config.toml
n_layer = 16
d_model = 256
n_head = 4
n_kv_head = 1
head_dim = 64
d_mlp = 704
vocab_size = 4096
activation = "swiglu"
norm = "rmsnorm"
norm_place = "pre"
norm_eps = 1e-06
positions = "rope"
rope_base = 10000.0
rope_fraction = 1.0
qk_norm = false
attn_scale = 0.125
bias = "none"
tie_embeddings = false
parallel_block = false
init = "orth"
init_std_qkv = 0.0277
init_std_o = 0.0049
init_std_up = 0.0277
init_std_down = 0.00296
optimizer = "soap_variant"
lr = 0.00431
beta1 = 0.95
beta2 = 0.99
weight_decay = 0.083
lr_head = 0.0503
grad_clip = 1.0
warmup_steps = 200
schedule = "wsd"
decay_fraction = 0.658
decay_shape = "linear"
final_lr_fraction = 0.0
batch_tokens = 131072
seq_len = 512
doc_mask = true
train_tokens = 441300000
steps = 3367
dataset = "wikipedia_en"
Each number is 128 + 32 x the weight over its row's rms, rounded and kept within 0 to 255. Layers, rows and columns count from 0. Numbers have three digits each. The size before them is the row's rms in percent of the matrix's.

# k: layer 4 attention key, 64x256, rms 0.123, rows 42-63, columns 128-191
# q: layer 4 attention query, 256x256, rms 0.129, rows 43-63,107-127,171-191,235-255, columns 128-191
# v: layer 4 attention value, 64x256, rms 0.104, rows 0-18, columns 128-191
# o: layer 4 attention output (transposed), 256x256, rms 0.125, rows 0-18,64-82,128-146,192-209, columns 128-191
k42 108:076142138117084134166142144121123161146136131127132191124076108064121119141112113089099162080137112106144165139179121166164191111166115151179152143139081184121107113112096127091083119125118146
q43 113:132135139124124157135142083175172148118093106103117119138109143097143086120216059103146108089118093172168151117090153144115078122105111115102161109170118129166143089087122144150087113117154168
q107 102:109094110088166139156112102123182131129092158070180065161120131102109176071145141164111173082129185135135140156129154130071134145100129148147106124101140156192183123082081160157095082121102165
q171 095:089121106131128139089118123094076124128138108112069142109162103114128107138046140161137091173180038116171160109134172137175070104128146143171170123125141114144093138160101176152152119082067137
q235 120:135083122081144109141167106155151124141110125141064187117130152122130125139108142066100111163072119106101185104078148111103160131129174123084099166126139126141148096127143085135141079142132146
k43 103:123164104132148176126083113132093119056091142184108131142106128188139092139155126099130119170203112113096106143179112126134120127083109122067130142134132200102100141093213160147101126159154083
q44 107:127158103147124143116147151112130097087125103166152097214121152060178183133123079166116165103151196128138142146126094163128130096167133156134118099114173109147106086160120048106116101123143118
q108 110:090140095130120055075102154076145077164127186076142134100134094085131129150112143164113159155135171123063126182160053183096143111174128160095070087117116143080143131135192107165112158146128089
q172 100:158117173168131107124117187130152099118138157142125095139126217144177101082089143105147161125146149152132128123141133065126165127083105071096137105115126121107096142117108146137169122139106146
q236 110:107131113079157147096155110143119075154104159136134117151130116130109105145126108155068150167136108165128108099064085150151119197131186079111095184093074121144116116113102123085063119143104142
k44 105:119133132107095098163091154113101154129176159102097130144075133164138141158107146128142102074078125152125156126129073162170131157101079132101121149119150144155144170152129135174145166142110129
q45 099:118160140168137117114133129181141114108116159220133145163090136080212105145101184093121115114109183099126118164158155116161111131114184132068126185120144147082203129103139125106139125147135121
q109 110:142161129081022180090143106134120125115169127196134125161097122092121140125164155160119072200110106116115105197182131111105144128079136167116121108130194131147064125120153194083126128106149045
q173 094:128140135141164167155122054109135110118189125132111050158153171195113120133117128127142131140160140140103097093185121148160135136173145109151133113109138144159103106134161098142119152137159155
q237 112:151137119133089075162117084113175154156059177127113127113091096084148100213162126144164156106107159153119098081084171104214154154139166093169083151157214120117147186141149130118134127197132091
k45 106:196161191125154156096094097079162107103141096087152149092121146127169120130080154156101148144127073127092138160193062149158139119171093100088060136086179147133144142127139122147158139139137245
q46 095:111089145157164149162214136052131144150105122108127161125061108099157089096120135109168119093102125099188085123081141140123092093098108171102148113082065092058177090075112099147115122143151165
q110 106:122158135100142147141189121113182061147135126165110170141113098068155137184127069139162154154160076141127085101162100181095118085122142150153099141100140088172089111066135098160062104075166120
q174 093:142126123148099178178053196122137148082110186196119100104122112091135167131154125075179117093167159088113126152146169159173102117117183184166133177134121144143139096077123104103134158125146170
q238 117:116100178111137135149172155145162088164099113123119079117134109138156086075149145161102111128104097175171112109156149169057119166171110117125134138144101117139198120129162156153131148135091133
k46 104:119111137159142130141082121106109179115081051134103118154077171122128098101033139118148133154112179119137109100094122033133139166102176143123129128099132143106085172163128138140188165149143189
q47 100:116073075168132140122092116173104146102130064116109137178182131145117225156050098146188039121153128100129114123159155190176156150153139157136128066132159148094122132126106157085183093167115168
q111 110:171098139132150116119175091147134099169125166151086126130139098179161123106131072121150161149103121147129146132217097211105157107107091109125126104129139176135073125153154129144109106113159097
q175 104:111168162094116134125117154127084088109095147146113102115155151113131075146196091102097139133124090112129126131189165146179140116143193141073134154123096155137100156126082121134179154118129138
q239 119:096148049084175124153119098134136136139173139051104146150135093161138090125167162127126127115121128187109115110116124122076112138083107106110141154149162085133117121100118124111076103095084065
k47 105:100151138095122082143124107139107120110148117158172110124117135098134097159131147131125103092130114061128151094140124131136098180079101103139085186159118136115180130179093162089138147199104145
q48 100:072113112131147108191050149125121112098164074084090157141161090098143141084089089148148130087134101136114122102162172131161099142156131157170161098099113163076096116171119159179124169148101189
q112 106:116105109120128161116172149116149135136109166144173137155109109091136141141129120168151147066115169115130135199166136116072150150140062150157168087117081125132119145067136106135057065095112089
q176 095:161168130141160073146111116135124122185125128133203087176103171148109152143096090086141109098160132065106167130125121172113167117147119094151113153146138094146112105062146159112162109115100138
q240 103:067118186094110113173168125106106149153112125102126171112103080146150061129157120181142145138124117154157127075069141122114128109133121095132093144103154063118174126086126167126143103132142102
k48 102:149133148205149124112150128097115142129182071160084148047188135166126093109125113079093109140070183128135117161146120097158074123123140156168165145134096174136065054163076163123142147139180122
q49 105:096123120083100088186096101094119113205167168088096157109195150134071095140136091118166120110153148145136119138117116121139147087184173136160117120148129172126123056164094086106126099073136118
q113 096:067149154133164149135115144118102139161088129126103141164126127225087112125101096169125137094158125127141161122165107132104098099191134153134141106125130118169088139081120125100115177052155138
q177 094:201173101098163140121173149122134146135124137148132135162095067138141157120167103121151134116182119152164148134144114106114110149135100110131129090113136062122153135121107116084146184149134073
q241 106:127155098116192079129121124106203100155150101137157130156136166113125153125137124099171072097118130170081113078154118158148100137108166106153071136145130101171166132092127155111123134096163137
k49 097:104086108091088112153105117112167175116178137080176136098096195164108144137114147143152143169105075088173095205194155130119095131123137125161135178115131090132081087123213125083184090143134158
q50 095:090144132133070101139082144166095134131174081092146154128168094122131099157067122142179149091089126166142097128143134158126117134123123168126173066152120133142178123153138101150157194156100123
q114 096:096114092157133122084104139100081145126133124190122110149147176115074143132137153165111145148140156146145119119153176086163103131129118106108109059119127175106099115167079116134063083092114076
q178 098:150147138121103076136141148095116167137095137140162159094119108043084190140169112096118129126120127156151141144071156114124132102177138051083130187088074091167095144120118081167119110178141105
q242 114:153158104081157134072133112144131160169140112039097154148148116148137166157146093082096143187122106134131111110103130159118154137095095119160107111154181189167128185129092167093226121109086142
k50 101:142086149177125102092124122176097043178161122114172189135110132156188117074091116121112094141108149155149154131100062112122155088132127156126118177061173074103145124148162168104124209146160155
q51 105:109140131114171126178167145157127149159203121066148125145124122203116131080179133075144122172109135130161141109103124127116108128125168082122209135144124133122142111139121179112112203165078169
q115 112:085127138142148122164067148118085162145115114139112107171102129165113159125165164096142134150157121137138125116098150131089081095101126075190130154109075095053117162135158059066125110121164157
q179 103:162055133172070126148158118140119113093149171099165156146096146167117107117181185065159165098169122168112077144116152137121181123143115161149173178164154162186089146147125149123200113120191089
q243 113:152063117187102180118133097096173113076136137080128090091144125127148129159145125151093147087169067120134142163155198124103138118158099073112148136082125142127168146158163099068124083097064161
k51 108:142125132130073130141107123193077139151088072112087103130119189103063137197105149208118131139137121146125125161142121152151076145099177115172121085094117124151089052107113207210116146105158161
q52 103:095048101129155127181085116128175150126121091142158103140151165137140115171177121144069131146110084128167161066112150127119134140074101155158145166135111086144113106093144121147071113146111152
q116 102:114116080105110186136143114104188121083127188197183185063134149131186153161191138131133142143142134155143155128138189140077119104175072181112144144125170216099134104134173154132131101123123113
q180 091:159150171129134171195059149094155112177067143138118089143050133173095108113118079139133132110150131091179134165089117125133124137135134175111144092143193115065196184093097102113087112118101140
q244 110:132187155075138086153152067067086110146119093141149142154134157090133167107118135138098163142089150116086197192127033170132119179158150124115135096146089128153118172127139203176143148086093148
k52 110:165110125078121128123169148127107077214121112138100165134143102164147070173138151113091152098118110138090152130145120117125132135102110100119090142080123122193148141110104104120135093190175160
q53 102:153134129130091169137071131176125200136132191204128154187077199120160133138146155141127122195174129153172149169126120069100143117097094115141085139189133183167121162131058087125156106167115135
q117 094:118134210173170111196160106153084147119080137155110100139159183105114159145142099078177115112092100091080083100126182114141158076061136122161099185155156116159138156145127105102092161091103089
q181 095:130047120161148125099143158105149149103123110111109158122136079173147158147113198134096125194136147165109072164137176167080107123115084138092175127072118197171102121088133168152145110111070119
q245 103:122180144089087104150119131134111069107086117166130107099168174162082125131081189101135118134116179104141179142130111149148168150170156147105131118128124110072128117125155178157174131150110182
k53 105:120112098117085167108125146117111099136126120155089154129076095104150139123183132126152111094128179089127126154136077144164103085129177082184160166143129114133191122104119130085103122113095075
q54 097:094105124151117065124092101155039163116101195171132182115141107125172126165094111135134140093112141112114138143149191154148076133149173152161070119067102108090052132143148142090119086102155104
q118 105:086147112124106121145065081124115091125097132119112134108132057161146183145145119119151135077166144129172147123124174116136136161151192136175107164059170196100083067114093144129131045114178135
q182 105:092133204125111113100073165113072168090119129105115101156118183094128073136144150126127145079097064140076144136095081110101130087142136086162121138135159089122144137161116153090148113191118104
q246 115:158150158105131097142095133166124066065164108148142121119066204141098155161087128176140113168172106139092136125094100191164115125098165150132147138088107087094119119135115193205124096050090147
k54 105:129103128121125143134210112106188166170155148092163145143155150124124146103159069182141173122097172084165125161192085099164095103164148103064133129065094193122110131143106166108172172146158133
q55 096:139106091093070139140149141149104095179071171120166145200093132145115154147197108080148140159061092125110132150168118127095158132129219155142109155107096082170147084115196123140110174089106160
q119 100:126135134133046070099079140157111186157167133144110105138146157147109131040243161065102124112096151138069147132199110125124143139135092140148099157214190063128155151151144122097068109137113093
q183 105:103159055116140106125084140145163219136118111126098109130129139110161187149150110097122139142144170128124139143134120060103157087107121123142084127100127182120138140156088185086114141123151137
q247 104:097068146214175142150154107113145099097154080074130184180099099167129145132166146112110129074106157129132094109130051091097089148121115130174145070109115154086159183085116112124098129154137153
k55 099:138124130091061142156106130110110108185046136078102126089126121150108139166095147124122183176141141140136131133102087185106115067147095142106222094113112143145149110169132113175137095107159151
q56 089:145094137074126167068075176094112109099122125108142169123158093164042221108127169139150084153106111154133123205184161090174131128127106175186108145154164143087122139179123151127138104166150163
q120 104:138144128147138127152164123080166154103153149100164107130134124128187201102159155175145145174114127080192117123135161184164129095095122149125185105115144116114161168186176188145134153107112088
q184 098:059152156170113130122120155126183145109177098089193123171113166154132074115112115130101128169126129106113210130172121110108144094117137115127075118112120142109139129132072133166141139140117163
q248 110:124117174095127139137126148149104152117147099113077175102177128122120093097108149155109177127135059167085088143153137061126142117136104152161137111176086099152121155088160125144109164136085128
k56 107:116123085178095092137145155106086137158121198169149173132098133139164111141090102131133201163136126169084114148126111133174130158157199151120106085164097117118098092121118143139122181096145190
q57 101:182109124129053122138123170107104116095134085151133159107124124064106177131087111107074098177156086150144092116125137128083116141081143038101132209171114153151136098141140182157120105137131193
q121 095:087103142128121128138115141186166073082103066130195127146167157114095089123096169099110128105089175127128146135132159198107148142082017154107112090165123070115128148138146135147129120206130139
q185 100:059154131155145098133152113145132095167170122069153144146109098103117167135107114135109132100163147162176119184100116113141120160214099071158110131165154138077118212060105091109131125223147127
q249 109:134153146110134149171124077132109103146062108120185056119131152090145117062144091119118114158161137118172124166109121107164136138143127160149109159076166062156107096119079123135065137079156133
k57 098:110146088168182081166115113125142138064167146139162142107125150163136068118189086134118126139093140138094176151181139106142185100131164144148108151094085107149179094159200128162192133107128122
q58 098:166147115121122174155120135137179093129115158155105102147123107141176080113090114096127143138082124159146114144114150144089092128129149126101121142144111161165148125183080138124086139106109101
q122 104:139090085204120172154166149148119139148118109193087092143127112151099120093080170124117184070163144109088141105109199138086127175141153152088087081046094100110125128113129145124176106059164160
q186 101:088154084085142124133146137161139096142125116109142167133069177135127194158092131155172140129068123101106135117060129103095176124149113075141138139184140157122183175123203104153118130171139091
q250 118:157117219054152166169152173118114093113085117107119048071088166066128103161149114094152094154158138173124102039145095112165127109122133084124121139127134123137119128119198112123088153143145066
k58 107:172155105120160108087093118123111130113186211147107180106114130153140179120140124093113107165155050135163163139093120160121147117124147123227141112177127091102122144172185124150168124125141141
q59 101:159057146119113131125104086137195129105110118099099084191189165140137120151118093133122102117106100143061134089138150130162109134107132164102107157117109152137118092161192153141157138165122122
q123 103:101111148057121123131144141147103100096079155119169149139129160096104109093129138078124130186094161082097146149136146152134052121130092061135052133151156096172135089140112167142067109179175113
q187 091:161148111112124100071118067127061097155118155120163137127110177092152152178100135149125113105107144174074110159112114123167098130097167163130046099143129178107093146160086141123119081089137063
q251 108:099099125151115104114216108114118150140095124135132110176165196173244056142162123203090118135091136157115084122120109145149094128147199141154121175088144091146146094143093117050130131097108114
k59 103:123184076146120137101150163138116182098128162116131165097181107151128158186066147150131184109092135082149085083188122145182135077053130152163073148070170114114127126154199086090123152109115087
q60 101:154151151138112166119142187121134158084094075099166147212171144092131120136164064089106075139126112131130167138128183142090131154166145091089129133144121095136102124168159128140172174217120148
q124 113:121117129145150093086146163132134141066098180141164107164082129147176157149134171075177195099126089157107088093144129185117106202156131073102072127144062109128091082161146102144167149146129126
q188 096:078172084128073163101124182138108092124092229065131143135148101132096076095141164111140118151122122033146165139131120153119187050110188151095135074155118131132107140144113107147121179155088090
q252 111:111129094139111135112126064084135196135144159116067188121091113158142139140170119130121122182142133128110117147116085159184141039137143181153147138099129135173125131126172191130090151130094121
k60 113:141130150099160113129144105137119094121152079147158118085137181122105097117061094155166193143102214187157111137195159104106105116138092140153146102158141122116169157157122107123104144067130126
q61 099:189142153127091090123124156041113145117120136115122126108118127117147153207145132105170111110140099095126097209072097165043132072138117049140163141090136110163135095147171117145146106169121179
q125 100:124129096147115145139133144086108175141154125127159061195169121144126119137101028156107119060138160091158083192128174083121146064145119106059123108123154127104125144142136114090116140131150169
q189 095:173123195135105154182173132116087068115145083144197114119126161152117182178160157161166143145114087067076110113083132143064116077156125189111102166091173139104136093121118141119100122127140105
q253 100:137149162150116124211092114117154147128101151182134130079157197138120125095130112092144097196127123076172164115162123112128167048104137100094132099175101152160128112098136114170134163109094130
k61 099:222110129123096205107140165239134141134164103080135133178105105107119126071110118136144155131171143102064105161119128145152146101140123158179105144118043178149093166126151132136095132093165086
q62 101:125099096092101078136110106127159110118142139121145126109139173146123088094115112152085153183104141126175113158093116119153144125125106094054101094116109186098128171127153131187166165078124174
q126 102:163177082090071140129124112148130047095122122118110080061076125119091163102160176095145101163148117123093149096151110133183141126109114132169068117146189106090122116198192118108125139145119120
q190 103:101101142167127114117068126172171171138187053169118096106120149130129110099132136136122144202132093122128164149179142110191140144127136131158148215083139125171124103186177101200053146106158135
q254 112:167115160154092150163119060140068153124124189106140115071136088114166117183105090105110230121094142139134115067073151105126138142104133148131170121150078143145114158148115082151111087116119118
k62 105:180125116129119151108128166078164124133130142126169179121156209197103074123132128154149134130109134068066127155101118140101160132051150112123109118120106145118123158140092179124145127141126074
q63 116:154086152127120121153161161142108147120140186155151115160072135076154144155121062152081101125065158082142137124145163154144121150151123104092180197112149082137207112120201114175109102155142175
q127 102:123133169131138124131166140105053139123165167182113132105121110156084103106153130124123103120142098158157154090122227116126158136172089101095133104102051114135113132148051110148076111186080087
q191 099:167145199145142141122131094109074138128096106095099142082117107064123127196181187082079113126117131103158079147116112167123149183163103097101194157085157152143085117170106115087126177117153114
q255 115:113051123163148148144112119136125064076121178128181117099175134094118099134116124139085089100100191160116160173114180158080077119080103092163090162118122101113116160094106121116142130165123060
k63 106:126155113119099142145164101114126140153154144089103144123121116147189087148085123175160084089168144109150169109114056112156129095127169162134112135190165138117141122113097162165069045111231131
v0 100:151160152123154150148128129092205129129201141108102177141138132175063149127107044116162119172066145120124127127105114154201092146159155114128117093081056119177137143085088176121134095142125148
o0 091:102127087149078092163144198164162113108110088057086121092129154150086142140168073152145116164155095091104135144142182147127125105058115106176146108164100131122106085114114091173103107111148158
o64 103:158139134082125146186051096134122119102118092117149106110073119113119085153090160097094133111087168144143143154099139144086089156096137164163085169100104130102095167119081112184086120108201081
o128 103:167115185135115094085117088099132114139177161156149130173099097156195134116157137119081156125094157133152120130108139087154132085159101134048057114146155135107204078146120129111197134076100128
o192 112:080134100124144100099166131201142136114118206083123138120183147094127133091100150149160098093189138158130098112125113136107151194127125131137173100129161130140103150099138126136080169156083135
v1 094:125115156097145051111139144128160116146148126102147090074154132144113162158174079148135123103157124124162107104121155139136100166123195143086183133140100121160095131129122097090070081139179112
o1 097:150117088134115085119109107098069129110096129132127107095163176109172155155132188147124133125095104130130136086133176100155102099140143174089131115066095082144120134080119113205141152132139151
o65 091:100133088171071083110202115112115114121103121119081161141073106140108184121168167115124143069130114163141134168107056119151076107087155118131114103219133104096133109122130060061119140126087118
o129 095:101103112127123152137094163140135141057159133085143134156113063120093054157047081160073100116129110106126110171120102147068184120101100093157082113116151150143184151171188109139152155093108091
o193 111:150171132145152236094117109148125150216168094152129114087120118113102130057171114073186151132182132123113151093144111141140129147168127099159173141171126123158104079152136135128094094133064145
v2 100:147124145105147133133093111142103126213112089177113082086130117122139143076088141051126141167175146088141148027111109112107110090113088136162040136132129177113162121188102065085078196177101090
o2 091:188148191162221118122096126125184073093159118107158138161116132123101097181109122122100133099174139103091178093170089122110125191095132100115145126096155088091137135128160146151094151176132132
o66 099:109106129091106130116156181132110160128104120127112090140117124063136151147146119143087107145105165143121161145147171214156151142145104135125173128130112045110102075121146163122071104106073088
o130 099:142131130123093137148193124128078188183134062055096133080076167129117119149127122122192182081100084194170099196115111043134138108144170141109176122127111156144143109076158079137156157129144109
o194 109:076129122138129138113117080147086121117131158224159127163234087189144151117162146145095122121093142132190117098116143141141123132133076130125100126133132130085142184157100158183179093083139130
v3 097:176135151077126124121187144092102131148112130149156103196110100112156114154183107136160134108114171124109086087141100094142123191108118135108098096133176143152131160146061094155125146112145109
o3 089:085098130129092167097116142136089136090156159160144119193145099159114131073147124117070150146157110123114137100164101101130118099130146143164097120169079142108166130198141122128184143129124185
o67 105:137163098111118109136115156112110133167081132131146122035105081130141154142115169119136096168127138110184122129105102127137170113129188086096156143099136133090134192114086154124107091141135129
o131 103:160086112149162131155121100118169142099155141071104143132172105084120150152068140099145109104124092133061139133142170088133100119124098188153134159118141136155118099133172134172096199146143131
o195 099:109138097135100116135103111103124127136106089143126101126131201138108100119126050129228145100152130114117155112083090146128093164090162151121098144152128119144096126137122094099129073118107100
v4 099:094133101113121141135171096125153129167084085106129149167149186123075138116126073091181135112086144165125139163173064122161094127068095119121149165131170104151118163066125142073132094128095161
o4 090:071150179100129114163100074150180084087115203117161148165079141064119153177120107155132166142068160124116107145151146142149188134138168102124153134152191110146148109133103124077092074099093106
o68 101:141100128090124100082134116126091143134123078148129119099153125177132090145100116165055066103113090055117083089119089145134055171147076159066111105151064125126118144170122159121120137122137124
o132 093:178144153155147116097127098124081158155194090134128118193108136113161102102147030106099165156103133178134127067096210095154126104147137115110113082162148100106118104134141085152122154177121137
o196 111:147163089130121107097200125108185102187157180169094096088109093111161127143127177138159116122184097117132172178155131182116133138090121145160085178043126159095156197121121097154111115116086134
v5 096:124166130180112104099163069136140126050127101134077167138157131089142113098088110145145139101100113150151142170134141091113150133081151098168157191147166139119152192121050108076133137164102089
o5 092:149128132118094090079101092098077135124054167143125144140239048159097104152090155149099102164145086154144190151116127101091111140142110110104104145224065153067146138148164136149155105149126153
o69 105:107127106093126147191121131093125095160168179098124165166092120142131124158118092085112143102130147171111112082165146153170184106118109150152107141089106112162124116107117157111169155089120107
o133 099:157126126112138125106130165120154172122116133108101060144046139139093171141123116112130175127166155102159144134082134085124075161117127128147123081100182093143141156074171085086103100162158050
o197 100:130142150165181156130150138158181084160173113131102172085081100032156074113220124090144183142112108089104067119138106094065146117164184142155130132101147114178101097132131107148123106110137135
v6 099:113064102132110124086069151163099118135090127155102166173091103128080113117158167156153070119124196133106099134183127098145106152186157156112127113070150120099090118181142152125157166148127118
o6 090:142157181123101111092148120124104146082072128125135093108099168119133130127146086130131118138110128115155172134137110143090054169062160154099058131091106090094048150107104117089112134042062133
o70 090:124107102130166138153193157122183108145132136134147173083178135164114114127122176100133105148138162155064152150154130164118090120141110120075175082120099139058170182146113099129134121099054155
o134 110:186116065121174164143095112136158161175172149106139165141101127135138142133146137056171098130118161087173150117092103142107146146156114136171149123149110202167169110107179118126100130095173162
o198 107:071095135093087062176098122151140071111151105097188107171147120151161193136097106179108186128158158118103066132159178086191134085122129095146143078130169110125123119114086106147134095221179100
v7 107:166105170160087165139098130176101088093144074075175106168082130142141100133043141168154131165152185120058104106096104127149142182144108138119121112141127140137114137120140100149129145181220116
o7 096:106137088146119211124220172090105111103127114104188070119102137102138097138182130099141193131158172081068144170053068136179186115135139091098127126160080134160140168149109162129098174117108121
o71 109:119138148150141115179076041166106149107119125140079121075104174158062178150106096093197181091086107145139092176168163199122117069121122176108151149108171091145147167119157149125140142126143155
o135 098:113132120063128115082138138117188172132139152130134193140153084151166100159129145164133119125165077133147182163163131080119086087125117189134178106151114146097099138136144095123130037151118146
o199 109:139091144138124076122091086119144101133174145132106092188183140114158147100139140115115115145105102145114130078087164110157089218082146133118131154121106115096155116115077102133180224137109115
v8 099:119090104126084089112128158170132109107083193188142134137130133140108125126160099157079164094148132089113112139172178146162127114152161055144166184171078144123144132156196166107123107150141129
o8 091:112183153123116125140059194134106114124165100200078080055088174111130147172151171151194149136131114115102080075053144126179098117125125166099141104116182133105162148096154134076120113124148102
o72 103:110086114127188103184141107149085165182119143125142162129090089149128132126087106140137113099110142087203092093164111149142140128122206129193133102162161135052093159115034144113077156178136142
o136 105:165139126108128121128139140115170079165092105103138152169165145112170157096132066093101108131139112143059185150104157132103211140148071185104076106120063094211132173109117114135113101137201150
o200 103:149135138169104146130183072108103170115138142108115063125076100153091120093174145092100126111169171125137105154132134145100141141145112082084142132066166119086097120119131118194110102097071169
v9 100:141131104098138104104137118099125076057148149129159202107137130131070070132143116131131075113115038119035081128154177077129136106141121113127081082102157193120196136127110163115145127134157152
o9 097:135116066166117087105156152118222130165164149137112073132191173115154158071068070126094124073054069110175137154163119106106150059125121113166145072139168080148178167105070091202169141119142099
o73 088:102140066108140141144087114131083112093137094162147202210103130107124072144119155151079139103149126158152088115133134151115105133106135174135068113142116060170065097162166159109105136126156105
o137 106:107169120134159151106157172131101089159112172108115121118131099123132217168139133140154164173112208133128089106165194158100116110140111124151178130087087162100059096157152191131112112126055162
o201 104:149112188145144121125122090142102127136071112172118067096148064168116098104127116176192092174136140095097198130098067188175121200117106147094134144132157155145099127066084100144117132117108127
v10 096:130165138113119157100152123118123120107149104139099181171111161097099144096174123134123144084138075096126120112147101094126151148107052111057137061169126069190167205146061117096165075180085071
o10 104:106074156123102105189134162160091165168140146129125123159132110160118123179056147136071165122142165123171149205144150133135105147105113178114123092146145147189111129130136147054135066158132101
o74 097:110096122090109163195158099119105094160130158108146178100089177060124087110150148082116123138085113144144093144074114102130147110164056092141117109131121098070095134124144124100108157082142176
o138 102:140185089185139139099104169120130121120080115129105123148197171178138126134154115144168065160164080133166128133122174124155079146132177117124100171071162110123123125163165106201133135199135141
o202 100:166151110133130130070130121152152182115150099134187096092077109077199134146130122160105138176095137157086122117140117128145178153092145153165096128090132160125146142130123098157101204128172103
v11 102:151050044095189146163082123153142154111117144084147124113159149102127157186086130121180115103252135105131180128068127140126134055102099162066049115089096170141121153083126158108081115133127157
o11 093:082129098080095084169107144187107132129122119194174128125157116160168141138102145156130107127123060184129128118092102133150154089128143114162100151141129125121145140135103143098096113194137107
o75 101:195076127147149180127103079107085099135175049164107175117140146109136120096170161147140169129091166093080166086186100155087085154125137132076185124086148116117140135140127147128155151103111143
o139 112:123159158147166085108162183096108120129097148092083154183137093100139110112144092084167128103104119120105043108197080143134089183110194081087112110158152105141092089208113110127154076166154144
o203 101:115141135163116185112104099088156124138155170107139074090098113175131123136153135150080151163117109101119130192110177077118206094112086129181174119138116178113126134113127096128101157122049084
v12 098:152175105104125136141111138135119139166107172124155133108153123123102162129151109125066118145120083082113081103119137187187145145107110139119091101129162115120111148067166120136109092087148126
o12 093:078153137159139143113149129118132157111081147126088154171120100130124187118133108146110129142149150116173131194137154173133146080131159161147089147164157139138163104126149147114103064134101128
o76 098:173111182150120124120109143163124124167117070119076137071134115079089129099154129071117189146125170128090164112158101143142171123085107089092114120082067105120148078153184123203113171126151119
o140 099:107104060153131149090118094109140118157144177094119075163147018155140083111098156165165136084076131133093151178155107093120132169106156110122145073113124113151139141130120154122116107128162166
o204 104:110082150139157119185129123145088102092166101183168184126155191171113159105096136120115123110108105130103115097081140086129093209179137194194164108170155124126085156104126138135133119109133102
v13 103:133155111149056172144160102175119110160124132106163134176153154174061126150078095165149129096084103154195114129138061155114141133207074139183182169090140079172122116178111111170122099126171088
o13 088:095148117106104140085114169126118140144130114111106102172153102104169203149119138137071123175197149089128135120138105159119113099127126140101079201118114131202144173144117113170140144078148098
o77 098:105077131117095143150107106151101141144158135140159182102088126146102127109135149112135082125121212142096118177113144136131136111086155101188074156162182062071115073121146134089080111196113072
o141 103:168150179164207119137108121058116106111121103110145121086140152121114146108119103145123222172084086112106153104068164101142084145178127169120169130140128153112178114062121164130115145128076127
o205 112:182125110099131057128146127148142107075130132147139108156122144160157065119165146096193066118104108113197079116140106113121190113116143113105179099132065209156101093141148111108123161123141114
v14 097:232073089171133156109167111140054147107184168113119064145111075133108116095118147143130113075113060120140134102102093072107108088152143097129120125120121120156146187049152157148112116156149129
o14 087:124059136129121105124129167126108186140144174152148152107103163043124087126154142114131105089084148150117115115138183110131105114103101107128078094171157105133115096111155124100126065069096167
o78 102:097114111144161134188168114130080101075112129037150092168147135168177130149116133156090142144104103106153126112156103170100136182139122124114101121083170095125075154124100120143098129179162129
o142 101:124139050140114071139128100106150144166118091171100092124089166133114184165079117163173136159160113185093124106154120074137198088127163122143193146116113083116112123118124142148078175137142102
o206 107:136135241114109158116087149162153093149129092141101093081173093172159105092166123129152140166147159070110152148081126136179096177138118145141169066171120149118122118154141184089188117081081116
v15 098:140124107069107050104104111162096118180125116148144141154142173138075109117159137159108125080076147075138163142081110175179076123113128145111153125197181156180101145088165123104128153106094120
o15 100:047152165154158108104130148104111104137214085141084111084144131122124077137082165145137126129132187140145131129102141165159071145145120119136145115110182141120134131149107178129112105142096069
o79 102:156089100163112107116181101124148129198051133136158128151103193107099178125114168079159076137094096101139118058155168094095135127109114128131146111132103158133208085120130110092121170127141091
o143 102:147100100100084185105077134154150177131150173113129173133079095152169087060155127164078165139118133111101149111164086098071149154165119090118097142152114171128066175118096127153148125131093188
o207 097:146102131106143169151134173098070082080087108116102114115108142131145153137146068079139111104173109158133093132110054088136137112143127169151099114135100065163141102118168104147109129086125141
v16 095:177111147099109167158148093086118094144129108134108165100121098189124105030078117128141140150145112143146158168108049091131106117114106084137096171119142127123137085108127123119186153121182146
o16 091:163127189133144090140147195158077144091136128136073162178158108139167107076149126145081132129194168160158132184051172102191194122131138156153129115093136099109133184212143100163152107155109119
o80 100:112125102122161136119119091112105117127134139149130022130092134134106072134125132175117141083137146108126147122158095123112149119106117153174121138163165099156128084107146108089182159121176230
o144 094:125115121157126127146124101106122112191139127163107175150079111134194194175146144096133120113137144155153088055156137149101101085129129170070146106121145179117113146069123157143122161105176104
o208 107:091129153110068147114119146136183183129122143121193101061164156084098124158109134127122104188173070106146130092135143152134123157132116082083132149132086083164140148095113147113078081143071093
v17 099:114118053128126076194049081081165140077150119091189119101128146135136159132105141130091078147114121150139135127132118089108144099132171150141069106133145184129154126117159159121114098160124115
o17 095:053143153148127165158101159065079119136222123108135141148119126146116028134166113127121147124076150183107215095078163150102130147121100116152084169156090156107158154132137137099138118157147135
o81 099:124141130152089051128120094083123158105125130152145132105161095102116146118150090067066112150214134126115068098107088150146113119120166127070123160087116160137143086158118076176106129197130114
o145 096:192074170109129126068212149161086104122080149132135159113145174113175185141137078131105141138105120102151099110091171099161094155115151132111144118134113093125097107109152111132086178099114124
o209 107:138212085128121156124109149211137151151109100188155137177100123170095150102098138103156088141072135096167129150177125092207146139146111124127151134100185086123083129145116172158141127046144135
v18 099:082193105068127086122085177133052098135048133169126087120111140112163138083138091105142116107132146115072118071165122161142156139135188099130106089107156101116089114081157095106124102141112111
o18 100:138067113046132146173073140170132087135146138105127155168121191172149126091172088137149164081090133132098117137091087107105074125132179134216113158104153128102133104145078149123103055052058100
o82 099:092165139104133125131094141175172156144147127120100166181127105159161101128107150112189105114105096101113114049181137092142108116100097109011180077069104161151136113119157159119147150135176090
o146 105:123173112202104089077158091093128132106110124112193123142133128155053132106126160166121133149115151156138083198139136125124102125152112120127140162177119129141186154111087117099160180143137105